config.yaml
n_layer: 11
d_model: 384
n_head: 12
n_kv_head: 4
head_dim: 32
d_mlp: 768
vocab_size: 32000
activation: "swiglu"
norm: "rmsnorm"
norm_place: "pre"
norm_eps: 1e-05
positions: "rope"
rope_base: 7160.0
rope_fraction: 1.0
qk_norm: true
attn_scale: 0.177
bias: "none"
tie_embeddings: false
parallel_block: false
extras: ["capped logits"]
init: "orth"
init_std_qkv: 0.028
init_std_o: 0.0
init_std_up: 0.028
init_std_down: 0.0
optimizer: "soap_variant"
lr: 0.00439
beta1: 0.95
beta2: 0.98
weight_decay: 0.034
lr_head: 0.00506
warmup_steps: 67
schedule: "wsd"
decay_fraction: 0.94
decay_shape: "pow"
final_lr_fraction: 0.0
batch_tokens: 65536
seq_len: 2048
doc_mask: true
train_tokens: 425700000
steps: 6496
dataset: "wikipedia_en"
Each number is 128 + 24 x the weight over its row's rms, rounded and kept within 0 to 255. Layers, rows and columns count from 0. Numbers have three digits each. The size before them is the row's rms in percent of the matrix's.

# layer 2 MLP up, 768x384, rms 0.158, rows 699-747, columns 192-287
100:183113111134182150114134135138127101142138100089130103121093126139153127136168088183145128123148107162137121126121177085109112141140141174141119121136120173092123121138144115110163176114116110133132096088159135107134147141168095129124155170093125116140147097109137114091139133130106142133
103:110155109091116132156130115152089121160126123146123105109079119138125097109099123142119121134155132160124073107109101155112111149107142170111081154116126066050138150139114137100129133110116122107127100123149142130155132141140163134133155131118159107156115148085050080141119157144143106104
102:110084166142119117122119143131117168127153135122114112105076150092117131128143102121117091141090197110120142119145121126123120094157117119086124126121132110140115098144127158134154096118102117107154131144119126151119152142109097116122156133117102126159113153125174173132120110118148117101
100:111137135121116152082156144104141150125150090129103137095091168121179132129116132107097126102139125137130116138166117147104116161171161107118138136102143120119139143130111139119124163133166114147130157171138125118101097078128123136132136124108126165119085139092155092106119108123090135149
093:121124096133122154145115178080141125130129144148121100035165137114090130120110125107119121130135118110158144172147112190166101134141123131176119110110116105111093195129106147114165121120136173086127152107109140108115134109103141134123167130145136120122140094139146113148166131130119152117
093:123130094213154103121152171155113179115113151168126158134110157138157142125099120138162114126130123096084135116115132105091138116106110118144130124137123119098142116064131110121111132122083135147172164060167143091125151119156116152174127122154175097126134103135143114103109122107116135158
093:118109174130126140111121163140113153165125107170154105131115119135147131112132127115133087129111130144136140100145113138153125144146092160123155093138140154120099140170122129119132085158128114122123123144115119146143132120095127133164139076133130119141161079139163176186121159140120117141
097:150106104151106125141142148147106104154109146111135118164133144156160131143138137178149156112161148122157095115130143090086108135165115119073112194131135113147143135107117148142158170129141091136132151110177107146124133108150149099108166123124140155177117110130153135088131074164130131143
093:181101119154132107115180077120149098165141128137118162160138134135059087114119074119123164141098128121109129133142120107148118134121116163102143125144103137084139098131107141110151147121108129153118139133113111079095131113103114110119113118142122136123153139133096148101145111138157131103
102:149166129104133119102110123165168149124166102116110149119126137103103122135141122124146128086153128154086136088136139149134170141112172141138128147108172110080106139127170161122138062106165109107140119102146104114139127131106119167131140148136110126142116134085128080132102152119111137098
098:139144136131164172090141170128138111136123106121106140155135127169151148128138117107104136120093142164152118131151136131147084121120139120103167079177168101142116142155115129130173115120140064065114121160121148145121128113112108152125144125152159132122094120195130134107132114132159117168
095:152113124111107100190134104167169149120134138166133134169133146163131128146144051120140113155129162115130104135124112127091135161133154152092151120129084115152102114131119134095126153128129116100116136141162108088130138113105126133082152115152178132175101128145125110143131121156117144124
102:140137120179117145100139139140110099095175096143121146119115104133130154144126122086132124095083127152120140072097118156109150167091141147125147133134118125121114135121125130138125138124129117099093103134146152115122172128129086138140104146110131118177141119124167110156150166124083137110
109:154123120147111111116118129113128118149130152108140129154172115127145109128131122146092157090112136101114149151170122138152103083127102169110129145131127170125122108109102191188138130170152139156146137114097143146094100149138151129135094096074119149148130155118090113117130132115124116117
096:148126113117060156156131122161106074120093153148114126111160095134141131145104102121128109093134173137097121139066118089125125099105132148131146124109118142154105092152154131115084103140117128098135098174155139118111127132126111100084125096152134116144183133155089096107118130120091107097
095:133118168125097093141110174067100132108118159160107168119102142106131134115137112120102109086083131141125101142158108123133118119179081163135140130117098144131115153153095136147116134125078134125141116134100095137158115117127121227095162117138115154135122163116126111145142147142112064138
101:120113117123131144124100073121115114168126138143106134149151161138095085167143127097083143150137096108131113087133146138123104109138117148146173118132090162139123116085157162121072113112122131140158146144110165057142118130127142136139146134152124137124135120157118104143126117143115129128
097:111108135133149114133087095131116092126130137117158128115177088127132158119139157169116124132073133119120119151134108123169072118104144139102112116131138097132102135159135108128127095111121107146112125150127153113159149115093150089151145111136122100102154080142107150172127134107142148144
100:104182131114096169129145143132097131167169118143120097132179132151172120141152151087126121098118150138117095150158130139128131163149127103114090114130159160143120177132099137135094135174123105163137106151102116126096131136157163075153174130150144148164093111145145126151141137128143115129
117:120115096114120138100124144107172179115145139146110102141090133144116118096120116133141144103138144126129163150114136118183139151131106122117116147121112099132131146151142139091133106079098119157128121184112107114150123122101104135157145106121157172130130120136134130110144108108150083177
099:122115130129145161100118086138158120086124127127133136119109113092118118095157159148169158145133144174110109180135076099146137140104168066184143100169123123101159099159127143134154113091139171122169123120150124120168110089115143143161125103129112113152104091138126148128144129170125133123
101:113083097129131134123147158158149152133100111154144141144106135110126127146153109135106179113102124123117105133127128095102125167106132158091154188090109113123143163127094137126168087143152120105163114127139150100118156171136094138158134165138151159117132135117143063107103147138126108133
096:109169124124125170110125105107140143113136149122127158144131130113137137071141115073082122123155103126097119104123131120159133160122109134137160144100119132091168145109106108130149144096130089134156140105124141097134135104132119105070138106113109143147174122097134119103155156057085144110
098:154142159118109140132109123141145087136137159153123120132123123117122109112121114106085138099093134111091139137143117126133145164131101108119088164112129154144094108176172148113139106103148178086150188122111150140152086145137088111158104115137143148161127130138139166086136139146096120154
100:156148154138148124148165155105114101139122084156104159146142111147145105127115116163095117128125070145123168105137113139152153095116124155140106105147120150136112130102146144111122108107151117099127095068097126124195153131116127091112124106104129152124149119132187079154116124135113080142
101:097145105126210130116137152159106139173149121112147160139164131137131123175123098095136138146115117102146146145100191120118083097103113097127126095124129116134119104084154131139131152112125175127150140078158109145101133134085107147110150127104134086130079076162089138092167135106136100155
094:132134101112113148184115151143107093122146135174148138083143121158184135128157079118127134123125155118118159156115109114135146162128133112101108103110185144125148123102100099096151122109145092132091126144134132115101158086167107157156138167128153150141109140130120149115161149123157120115
095:128128162187119097146082190098125081142105123125110109107155111124127131170142103118103142119114147163092120120183120144086131119134110131150105088177119150143111139136124128117109136168126164133098172185138145131142140113114142175117153152144140156112072104138113177169079136129116144160
094:152130119129127163088130078144098108131136101156146100157151140147201141140102143163110117150123155157107126121151155140087189140113085102146125135105116205130136124101150073120129088150132126105099146162142139143118166134117132151140143154113122122156087135134087115146130148097130132121
094:152150147097124120163095139137121097129142165137088063126128172126092158102160175165168113122121139120128142116095111146120193110146145120098135099173120107138146111131159117132110117135148124122123149161134163190145152104119116125137130082180127104136145172123111138117114120135143174106
103:131153110132152090124164098078132092125168153149074151141137120174161110115105100120103131143151136105106112132138141125162080139146126081156133108124183098155141129095121127129174150152100140126146134159166150114114131117103073108149135099125071171110126105161134126139105129137134077142
096:122139150191126157126123088122142108158141144186109114100128096164185098159164135169109170148083105132169123114081137142145155143142132064120147144121151082123117100144137112141061122123120135155132135092135165153121141122139121093096117070139150121133167153161129146096140099117162104145
134:135138107124185140112143104160122122115105123107141120134150104093138137134110084136116183125112105133163114086090083111123099159135078129100153077134110166150132101169152157079137103131139128091131115142145157161124133148120134134178132151114104179109097166173122160191125099095131127155
096:077122125104157159115141154112143116119121132128125147084126125131156120127125120149143137152140125153151133161105132136089164090075154111111145140154119167144142123129148086117113136142083094113133129126162123122113133090118133134141143120169115105115087165113149084158127112146148118146
084:162128091148145101178099114157154117141116116095150121123171114059134147110143149142125134142109100150105128118128073127097116160105152123111109088153178153156140082144078159170136102113075169111171133100156136147112124132154130115097145109136096176111159148119139127169140129129092107089
089:108110097114149110109087160146114142114150108129136118145133162091166077136096128161127079157130096152131106143120104133119110155108110129125118135121174101083152131149105098077095147134202132086124142104173116128098126160170126133123121142112130122126088106189107087132101092120110130110
105:125154119154149128131089101141088105145130115099118089096147160134081112133103133163159116097128125132145126114147120161121101120124114199155134139161105124120136124135092145109142103124144147116196084116148125146102142143120179072126146082111130122129160163155108127168105123089134112113
093:122111134135082155133124111104135137088162148132157147149169125147153143090127134125131133114125117166084144127159127119141110168090107109125069186081165127182122138099122151134142162119116145134120167122150131163118135135134120153133106125126158115157112143115094163120135100106087158129
105:106154139112129147129098124159122120102159144131126127149120126116114141141118115111081152108113133146139129116131150122105101147112151110106115051140094189129130088139146109106122141175097115092137137118091143092101170137122154151140111158108180116121125124102129121114166099139149122124
111:103138176172132133110169130115130138112126127117170142124124111113122129109100114170135111169126122107151103103147099131119104108147129118150124142156089119124130172118110162142086098145132113158138142161138125123144083129122104139120176126095095114119118116162151132140122170139138131150
093:137157106120112094133127099118124114108104097118125143115135154120104092114103145164101153134167090137104142148119123112074136134128159115139095143138099132127147134116139169153119123136178165127120116137082128149099120108123125114124137152089108128137109129122125145111106151141103098120
098:144098093125164104111159177122117116106143131181121143111101110114100109142137146132128131135151131101131102152150171128136112107155142115122138112100135118156109131109133177133159086088120110140090098154161105140150131120140131137142106169143133127165089106186117128105129125165092157140
101:111106112111114121134091068140139110126127110162149150146101166109131123152097148071108155088166123164123125160135163144131129131159122123166166160131139134091144151109121123153142098137096150124123121121126110113135083087122123113087133097097136183114134121121120154128152140123121133114
112:129107124125150160115128081132119154143130150111120110138158119144084105078147121123104092153124121104119146069087094101126124087167124165108149115068104105112130126142146141079101119099096126129134123155191102115138116103125144131109118108107097131153091137137122090134137110152160160133
101:100114136113146156140103174119107155127122112111088121139153097147135122146142144132118141081127105103091167173146120140098130157114152107138105128195170183097118097061123112111145174157134112118107162168100092145102155096156110162130129102145131135113104104161131109161143120163130104162
092:142112097150127112102141129154128180109122122104149081102147162183077101123077104156152139132146175125143105142135148140119139124133144170146147158129138101157150101118105123158132111130090095137149141114126109144077136138122098134127140103161140185147114135109117147132120146128102124145
100:100116084170100121131110111124104090103116117135117114135099132174117125133131145162134150145149117117116130101110133140112133140112132132191148155167122084143118158124089117132141158177145178072180105133119223136094112113104154148124139140158127119112161128162091158099164125136122087082
108:116198159157094146125144117128098097127121116112138093148103148125145154131136109130126134122119148126082125155146142154142132086123091144109093122156162135171153146113150114136115057121128146123136167119151160157118128097146119101138150114134142099130176114102137093125159161109205136137
094:145090122136102129147141152119117132120119137139142128149122168117096107128153134157149102105133144161097162111110192162076150123083178140140160154173104125128123091126160133176100141141101130167083128124099097140113109127109167087113169159130142156119145106098196132140163165165141109133
# layer 2 MLP down (transposed), 768x384, rms 0.145, rows 699-746, columns 192-287
103:111111118134141105142075160088144124116121154166116143155121096121112112141106117141109146097133113154120113122121133150145148137100165173124114137120110147099104133140167119096109086171114100071136125131138104092127165127114107184127114157164190128112166169157102153153142113185146126101
100:159137096134101107162121110162143110149099138135142098092092093175118121133121148101129122155184128163171113156163134120122153123124119150112105157110100140089155196108152135143110117105132135122137128112109141128095135118146087136122143169150148121129109154138136088102129114170101148136
101:161143127169124161130136137161110161093127099115080140129138176112145132144135120155128106145106108063149112126111117071176108146120145109105123140121100168103131135122145137142129071111098134120137138144132134134114123174165120118137143141109150110164127145131114131135140155099130116132
105:090153143121122106138169149128098115115109162099153116143157132206109163085105078125125117148097113135112154128157101164150149112142111079059175105089164144141116166165143140143139096146112173126110118118121094134102132151107134134079131155151153143119143115152133097104121100137131134119
096:131133117166145126090104140123100123139117136114097093106133121083079111114137113145165162102082132076147163116153141152144135115119140107105135118140146140182113143151096114148123125140124111122120141149098116115116103158089156082130160145136135105123151152099169160125129065140157151107
101:137114106131169124126163152137114100141155148122134144168125091161168119115124120156137118139103165173120146078136099122150138096094119125133124132100132093077149129147112156073127153158113115144113198111128144135158110102108158098109112136196103115137136087143132116160117153123125162117
097:121155143138142152113108132129170126142185146105136176171085128145116159116147099117150118136093130140102186104093118162119128148167136125103138112156166119114095114156143104098162115116102095087110166170135117139135106109130142173121124118136130080136123087089107156116166145146132115115
098:149140121138159118165112133099141109089140111108108148107103126072157133120128081098089103105147116160134132058131119109135139160125123138102136175122116090135124129103130105112095143087136169143117137152103107100092093158104110113125127156112149130152104103155106128084153117115171098115
096:180137167125156115144176092128154182150111156096111154143137116144136132090118138153099112092128098148093107121122073149119138144160062109102117123130149117089125152150135135122152151104120180145156162113113109135106174143132154109114136096086184075123127112122110114135110099167136155135
099:116166118154131156125139103129137104118117112109112072109129136124132102134172150158096119160129103117180117137098136160141101155136136145162110109128126128164105114119137132164106130132090157122133119105124114106159151087125147133151114127175138096105122148173162158105114132143111112153
104:124093110124153140088133167095134129138158096113089137080121144100121129126111125107124128156125126101119106156109140125149112141134125107146112085157095092124141120142126148119172124128131074098126106079104140139126096106088158125144168114086106108104203120133154092138146099139162105123
101:121111143157091131129114088105157169103122141094180157111144111153139102130147163139134086138156112083107142163149084121096105136141138169085094138139131158125122093131111132101148147102087111141120111162141112173141095143161115143104118146163140108120153123079088167124155134105109114143
103:109129128147128166093082164103143100100123124138134126140086134145125127095101133121143107080115132075149111112118094118123123143107092151098114093114141137104057162092117132131137119107141147125127129155137148189138148102121143132129142150062135103100157097136112099124124144121098147135
100:117117114151136111141141177119135115101091168121129115142133113152115109157134126143116131116168139146138131139135129109131137132145116149101096133106134154103141130128136128122100141151117118059111116143153114101123173171110165135134132082074113138136138129118041147160149164132127126125
101:072126076133111137113121148111167098124136150096092150089141131122167106131140102132139120106143148107140114129122156157092146096143101139139173117139095059128125117143122145111086086102121158135139153145108109165161112094134130171142106170103138166164131146139131162101171114158085065101
100:172112131113096162099145100108053102099112105144132112121122113146092209130126140088120106132135108152158133126130106123112123158189123108117159151147157170129155156131123093121121148110118152113135128117109137142091116146107103115145123133080132116116110137098129137093153110145152068127
106:135159171121092165082172149182153122128140180156122153116128128107102134103128132132101168134133104121143128088140140122103082116102129127128099117134139153107110119119132164161100100136126096159096135154104078092092110125137127109114152123129135155099156156116119158118093124140122152121
101:184153166099115118136083106126102147076081091124144142148137110124079153119133127145138119132126103126112135139110115100133120097174125163108113114118101139094122133097165119106119165132074135142126113136126119105103115141091166124159158123119128158134169118129122083106096123158136125131
096:129164092137118166154130095152128121136129164117120108093133095094114111141108088105118134107128095155126136183182175118131071131135169135136131092100192142148137147164110122096143151155154063109131107148149125131112094136104099128110133116092121117089115086110132115139120148143156121149
100:136120100110123107083160113098152119114132155160085119157123157162127118133116113132179126164123097147133131145111136135115085152091124154136149130129121107175138124089160097095140078140149119132101098118114167108119126075105157135106120117137143153118136114094146148149121134137165174139
103:128125158173156126159098122146123103156120149125137168162146140139106105120134111165120136152113129111084132132140100119084093087113115120136114125090088157093164136173140098127134150135157142120146139124126162133134114119119124139194144130120129167107113108097147110162079154109133140124
104:136100091123123143143165111114144124127089151127152103127170136100116120104161140136146190115191149114137128146113145083137108125099130175131164124128161158138161124132107143129171115124109152144149155105124110138123116138110136150138137154176115093152149163118122129087148140111152099164
101:147113108111104138122100136123183136130142142121138120080143109140128087157091148123125095153135113127165135150060123145110118108123042110086121125111143139077128145108087156124131098112159051117141128140115128135137135123095115115140113124125159151128133166139118135138105144122078134150
103:112154167083137156138155117126180168128151099168126144144170147092137167145123121163155129156144135106162146154126143157133117148148098141112117102129151102115143145127152151118145125101112108151114142123137150098149193149140156162145118134096136146111126100168114134124118144140102122098
102:196118125149130160098121140172112168103158124117117106102172111076132114114080112071129155184122135090121137112151116104167111164122151134169140101121177132166115116155169116156110142122137110148133146156117147115136118118147145105159115149099172161135162151147143121109162121119132107110
103:134104159123141137139158193129122106195130130123118129121139146105124177171101121137135127115154103087103133136111114075121111136167109124142106128091099155127146137103149144154146084083114109097141073060147095202118132155099147133117129174134087144111108139108133163093140111158138122117
099:145103117125115142104151109157125047178122180121104108071137154103170095104099151119166155125124150153135161108137164141144156141123136144137119159121146155115116132116140121115129119132117119118098129130131126137128158102164157111122121087110096113135132119097122120137170079146101107094
098:095124132124090138120109124104085119131150097140122119158134067105126146174130182123167122149165104104156144150098136139111127111138139120088142121093151102113149162149154133141164134108082141140173116142105192130133128151147157145159147131130106149163158161146157136125132133139139120113
096:139135120120102105139124152133153098090113180104126163118112076127153099163147111146156137153105120132129123109208159132132136138094153131116165147138170119130136158127112113080129118177116146115123102174081123132132111131089134123119121108120114135161112158159149089128109116110158140134
099:127134106107121100109112134087133127143122112162138130145134138163120114093097167105114105121080119121153083147124160124135181136144126138082158143160094130145110106141114140120137138115113155155143128082122106143089121127122129142134150148127110147108093167148110127072103162110122150172
101:118133137126114144161125122137163118106119142149134115108100132137143118173128173114124100102098152133148156118093116104102136134121153125112137137147147121128108093132131155121104116136151134149079139149167148098142102117102127105146115117109147116114113151146096170139126151141130114100
100:133114123093133120177164129117121154119143130128126089138163152150152124135166134117148148127103154136117080136126076107131083183124135123120116142099141158125148129132151141130110126134108162145148104141155134133114140116154134121137158109157119113144111146081128140139155104100180179087
096:087135137141146088145128133125124131127136104116132110136110126115124167155153113121138133194131131103095136125144115094114131107139099148140138156107124154118107103136088125156141157155136118155097136140109129134122135126136059105083113124116114092145110130105120103121141166102082095131
100:131112086115113095087136116139172118160154125135158102126084135131121140106120095115151144126135111099110127121160108149141138077141150138132124110132122130143114100116082153123116134135099165147112120143126106116095113121145111098114092115170113100119144136135163102138166120120141126169
094:139158149151115178138104078108135127146111127108125127111103112115128153135156164146140128133162148105134165117128115085141099109124122144115124180148113155131122117125169154191126147090126137167117124142148129144130147137120138121139100077149096119110120139143148141110087178098139136122
094:100116125186123140127148136105145078115119095100145136118116166099158095122133129145159131114134121152119154132152117130102131088137139096078122140124121162106122170163135154102123132163137129099178136130139138123125134105164111121127150140107135153199111141149116131108120128115135181139
102:156118166143157176133129115128160106186142124153114126097159155118162131127138098179164165088126130123126114105131157110126142103148061170127149130117171121144148139126108136149153113139129112148136161132106099098162152176090177109148124133097109163135136093140149093131147146104129118132
089:121120132119151141130139133132142103192093135133113109119134168114093153169082100143083113075120184116124128080166139067143073081141137159137185086141129112104159136132142180137136097160144143095144124120110133128156143153171135124161150175146118121080158139119117112118156094145124132130
099:126112081143127163134117166146132146119110031133126143091116137166152096139134121108125176163141131092122140148095104155141146069148107108130083103130126101094148113106145159137130141196144155119154098134113112136081168154148141110138156120136107131116170120151098141131106165113130146115
101:164141102090151148109157095172120121092128130077165118084140120115114139166126115161066120154123129129161096137118167128096145108154129113118115138126163120118134144137159129123178137146121127154127163137128113147094043115126147146100150133089160091172160159116087150139108134150115123116
099:142109142121165149161138128112167115110147112102152126098113121128130134116150108090090168101133128123137136127158123127132115158093110158117147120122114156155140124159088120109117114162159130137132116133122113192166093106085140130114108137182144146129125187158126099112165113121122184163
100:128107117131115176094179172116130097098114142131110110144152096126131100128106136125151116157093114125155116106122159101158115095125119088114103114134132152134129084158147154159116157103109111127117151179116140116122134132115095154112114147192117163117129131081134165108121116137098131165
103:164134105124084161112120107128103122105128097099128134129132133111085133132128102135087100149134115127083131151143110142117138099130115134151086148136143134154059148155165097106127141134128131082089180099095102106116146126142136125119088102141126143161071125112158130118172079103150141117
101:109112120106115104103107139147146121135155136130108118110171115119141126135134109159112105158128140147119112122186179138101123101114147117096098138142124108128170104098119156108096096150112119197129092179111111116141145141125091088141133170152112121137167146165089148130149106143172090173
101:096146122146133106131136129109108059144094146135145152092077129062119123136179110104139102098116150111143123141152147121110093107132163110135127126129109138145134141111162144085160151119054145101128111136135173107150143166153114132124073123118147105165123087122137116139140105107142102149
102:086141114112138139101105140137091140147106178179134125139117156156145138103145149141168137119115133110139114146090099148115130087164145088093116124125140105143139118082119169121119143130150102164116157121091133154128111112104140114123111143154154154160128127124121166133136144152109110122
101:125109122085114184096111074096148126151154088140151147100132144123131140109124167134101113099133105139084145157112134129107151157144128119121107129169150137145092185162113164114179161134122111121118089133154156106103114144088123100121132148134115159157136162135120147158115114133097130119
110:103163123138129138141111093118133142098134112109110128114122155132162116142096094127120183128183128093146147147152149128145154146166132102118138134118154140110144199105130092140162125140121163104158128189107119117090099122070163162136103131162108139084152096089157125119119126115136132137
# layer 2 MLP gate, 768x384, rms 0.157, rows 700-747, columns 192-287
107:111132128162105102126148135123162112129123125124116137091129144144111154104131156053123118131076141154131134167147138155130192130146143164105088166147100079148113122148122114199166141113134140130105165120098095157128092125128105113112074100110114096120147115140137111094158133125105122139
097:165160136137119113160139149124108096175117151129144103105123114156081098117151127143144116132120128138138096149117127169129194125135103159166093109111139099127110151103117095162123155128144115124118092106194139120092127115152126111136157160099126165131115076150129105139149143129112077150
100:126130155105115134133131145120134125119134153124135117097127124133117141159141144148167146109095103103117129144106129144123155114095137142122143140134109139133119120119073097144131138152139112137163139154130120129161086112121145095151112115115144127097145162159094167130157095106203116131
091:117126087128098161145072114158115099179162103161140113077114119073124089142180123150113105180150114125123145110135113195081182157119124152111134118184119158151126134154101112124127164132137131114090081106148104102135154129100116149109157112125136119106130135155128166125156088141160153095
098:144096096166117121094141163109152113093121147191131124123085162190104116098096120129138127101157169113143110134165109124122102090147142140138129143134114096154148136131152158125116122170107116163159137071096133084143126137108154184187124124129128106113147158111110108135128105160102141148
092:167134136111105151136124123159090156081102150129096162094143082129125189133145121139154134122102122154145152144130132160143156134170153101075173126127122113149095122132141124100128103129118103093075122130158133089156151094083115130125112123123146111165100123128145129134136102166158138181
092:160104123123167111135167110148118128138124118152177108127104142167099137129163124116118157152115173087145130131149140122107113124137098089100092112141091074133132125149161124144126138130174123122159132107146080141138141115169127126135115106161143130157125097153124142107108089136111154167
090:119173150104122128166080153172122118116129124129104108120127105099132122156172139130133117126096141086151092115138099122133102083149129145105161103116146143101166130136120143149123064122112086090109098101156128158139148120139153125106144126123112120108123144158092157141118112104089125145
106:144147138108128079167106142126126125133095142140122094161119115162107129115135165115140152160096169156140096114107119106140129134096067150103116117123137101157099114127152116130146193148132112078112107094137125183132108159148117104112145119168128141139113112125128129137144141146146126140
093:149148141125152125110118145134097131154091142139149109147133140113096102124118116149129113156100150079137125143143094160079144149119133096117141095082103111153154092072109149118102104154118144113136136115138105175175096161111123127113121142091117127120140180124143134146104150117129070147
096:175126188121148122138118145140126102133117129112103121149169109119121133150101139125144126094146148158135116108147114127137133110151091108152122145070126133116141147124116113098138128092119145129106145134155137097156143195135114130155111083084107161147088101151104133155131112071086140098
100:130147128139104120157166144139110119125114081130167117127121114123148166191147191118138143143129098136121114153122074130124110119114139067128155157125159126122090145108149122109164136136153159093131136136135130168139101159107153086089128131146135137123144203136113141108147090109151120147
103:148127107099107145135098159124091155104130098170110176104080110149145152188149140163112118180142147093104162155110109123154151106157150154103127150116104096100134139132089120161115151125111144112122124099156099116152111154141144167158102140155090125137081143123155134173104125144141113126
098:159117138163120133148089094126102107140140133090147120169110132143092148129132121108114114103103115126102137125098100115134122119135142123143122120135153101121127076066138137192115160142132108088139158146136141088118105080150103136134122102131164130135134131115077111133125107165118123124
095:092130159139095156164113105102100130127148117145069161123101133107132144121127106119143127141122124140110116133101133151128119134166074135141112138122112123095138145137080100130132160146106141110191169146139090084160113127107117158111124145087115129129148144128127120200134162141096094115
107:133159078142103123133104102076169134171097145114107120122155155149081110159138115137098119135139147084157141119154094104095113071158123133140175184119133108174126114114090098108106160152151152126131159118142182129110104112135143119085160143106155092113089100103130133154122097170088129124
102:139094144104091112147138122100119165170135136139114114102150098089094117119115111148160136128139106112106161150160119123147121133105139113123152157131112162131169156134143135070136142127136072116117087137159116102135146180139123144098143158134104168113153088144124156137132115140145143153
091:146119138124080130138146166106132122180136109149139156172157079084122116139145120121171124112134122100140152129128109112118116103144109100138129149104157111164149138163103148152103101150092146107115111134114086117071119154136153117110133104189128110105082142101167097121116130151090139094
111:106091118099124120103143142123110168156116132150118097123109130111124134122093116168107138135108146117093137147102125120146171091128126085108118127137100100156159116141128154115137113116109101114118138180124104147154110087118131111167187061110132161113109121133141104125152136119177101166
102:136151112120171089147106129111120121133106152162138104123121139153099132135117077119107165155125160111138146115153146108127141160118062156101157097104130131165108133108125148135123142140116087123097144131117093115109141156159136125135149130121133124137175156140129149129116039118121135121
102:122164136125100133133084123104140157118133132133124109093145079107136105127135133145148090160144129150148146173107161146081152130139162111154126139131119131131141084111142114064082159088106136143127132109124171143125113111141183130098110101122147088153133114089140147148127146115105142087
096:141129145107121122147093161138141172156137123108088118127106134094119114126138087130145140151158104119140133116147139083151171142134154154138151133126160106172132122123148114136169116104128104125133129117156160151137121103151141127090094142145141116126127123150119120128123159093107111108
096:132144137141113141118143119136112099109135142072164131134145130145164094149101114128140074139182164123155125159128176138115146135134144112156135149113117094091116120116135100135090109136128110108128108138143118124147140116141083154140133129096127112119124140153119144116141117139177099105
103:133111148128131160156160114149165089128134118113103133162111102105111122146095136155161169105130159133063130096080134143132161126134132104108163083113095109102146115127192139136131113114105118158119184132107090104130133136125132111141084110160097090111187124089116097130118166119157152131
097:147074101140137172115132142096119086146169126142146079103120150158119145149110100117158105114087144146153120136133162123125163169149084131135136114174149154115100091147114139169111141114137133068137151116141120152141139145137164134148146126118143137107068108161131081117137082152094140139
095:107147129152153101135114132142135118101110110161105107118132144069158104115146131099159111171131102153173138128147147146058120155133166135115151140097136135109129077106119145153133136139092097131132132109084095095155127180131137137097126092126111102172115101112139120132101104143120125196
099:082128121103142150145117134103126135085141133107105134157126125144164124111083150123155120144132102107139154142075135128122112132142149124110101128111139132086167137127165115156143110112135114115164056130119134159122104137159091153137162118126098130123179109099132099105126128129108148115
089:166157141125159166108140130086178121163125119113152170154133123099083069079106147143150149118083094147114168165115115146116089154137088134108130137149101177110135143120086117117145157144152154133179095152112111152081133145110142150106138068117136137123146120121150155140152107134150087121
093:145119156137190105154134175120108130139129136136087120093102137124145145151145118096185144133145154129124136108136146175092097156110154117091090100100103147114131150130153094107144155084083136107138119126124146113087157114201115141121126110154162130156106116116126125110110133124103116116
099:106132086150107122119115176088094121161139150155144143140126111131110090155137126133209159171118149112097147144138130075148109124087121107162166106107118099180093099127133071109135130126081163102134151137125101125137110099094150122154154124110102106121136079125104097100122109123156155099
096:105133140122148132120128131150139133086099116116148134099155145086112166136123124153127120067147110160100144157122124167120171156144108160119134139157133181135148136128089093119170148161171153138107114141113112135147169161129085120096118152128113127138151135104094096117155146137116146150
121:103150169118102086146100129105126149152155110153094131124117136175105143097149180143113122146138161087086112156158117100126146076115136144150113181135128067143089150101122127161104145117126139144120103094122106091154103137121138110149131136137127107147168124132138122087144140148123111130
098:141158158160138139148136127131119126098136145124115099152128117119126132117113154102112140116123112149119133121140138148132126134163124155116112089129124095152130092139083164104157097112161142104123136128180112127121126142120147116117137147139126115155174099176142140111153146129164108078
085:057111107115119133109117163123104119115103149148097131135131107134058117107102130115106109127158162135171148151114150143122104110143105124129132165165084130151125156165129148161137095119121123074148120182144125128160134150119135127104144155148129179172097118143143107143115116142094096107
088:123175100138102140119127174118086163148157091165093119156109178150132145076111157152082081103133109161139124127152141124102073140142151142099129134136135137096147125113094092154118116124101132120100127167120109129127121156095148134130086176140140130123143091140192108129086161134120114117
106:153103121118162150155116151135156092133155124100126115100127123084118139139154116087155117126143173113128105138128142166099150091099151121123099167128109144147131130114076121137154110134127113134139130125130121117131095133119174119151152145109084164104118159156143133128107152124133087108
096:133154149102187165132115131082147106139131173172114142104077143091135170135162184145158121091139110126105138151148120127133109111107164130171137121137154114125104123122100097151128094126165166123111142166154128174122120131118088163148165144124144131116131163097146111114132110104142096127
100:122103119143133078141091172115149138125092161108162121150117120147139096092149099111131092150088138144119151168111126102105136120122121134116152107103169100113123134111127127122135145111162084091104144164144146135147137115136103110134173153131111113134104163142118116146143091081111147144
114:107112151132153152124106122101176114140092139144112071156149077123144152120088137134153138174140153115142141102147123154125123159108088139139120143131115118130106120120108151149115108140143113140142135148144128130119127106155146134154120141121170104124107124156119143126153140090161136134
096:167142139157128070128102123136096140163146113127136112081095147156125129074117124109157134134123119062150138182140141162096112115107103132160131118146143076153089142100119103112168122117135121085095107111111145111144083135171139113104119125125096124139112070155122164147116153127150137104
095:113114107095191161092159142118120094150124151119152125108111112093124143120129126110137121138114136121106129197112168185144127120139137100125118101108125091104106144083076111115138110080137135111129132149160117152129123137116107164146107125113118100115062105128142113103136133134088131139
095:124121091172111123157097120153125121155109087187094150102138158102142134142137129148120156134148098115122127153112174155107143144123099124124166136136132167147122139149138140162128113112132123140111112124157153146127107150130161109172129125069136168117147117101134108093159131120095110154
112:172093147120128173072145116150098132155156153107130129160121124150116061145160147119114132114145096089110162111116102113149170112155140134149123157087168167146094119136141131146120120131142074153107120115135173148109086097136127139152116125082153093113132155125159138136158167114140145105
104:146125096143117138117095149133166108145117132178116158131122110111110140118158189152099151096143115115109126149127138117082109135144125145123108130173121146075142110118139148093170121134132112113113166131115101123121176142142139126147147137141103094138098150135131110143135123141140110131
092:176123139132149113157147079130152122110117100101126093120139138148123140140127112088150160098138135099143108132145135111111131097132131136155156134106143097159144097134124114145117107104122114123141144117106088169089116130121095130091143142135167105147102111109115158122095130164121081145
100:095119158153122140147112134119129094102124094148130112150119093187113137103140104142180148122132158129118127112125138131112127132093160140154117105149130082156127070171143109138116110188145140089157110115090150120113108136126152130151112073125119112141165129141099148191129122152159081117
109:131086115136155116142120144143119141117067091108137135143131085093143132136117123121118121132119116157145123094168111116135080151112105172121151149090135103130096117111093162174134119099102154147126106153110086109147117128113110128121174127160137132095131114157126117089144135134074113124
099:112114128185121114098129117070106144108161101120153142099132114122130118166151159181134119141130149141134149122145129111092139146103138095133105155115107129125182120111096094144135148092090142141104084131124093108121114177146160164153127149130135146156147079083148162093123129185135148163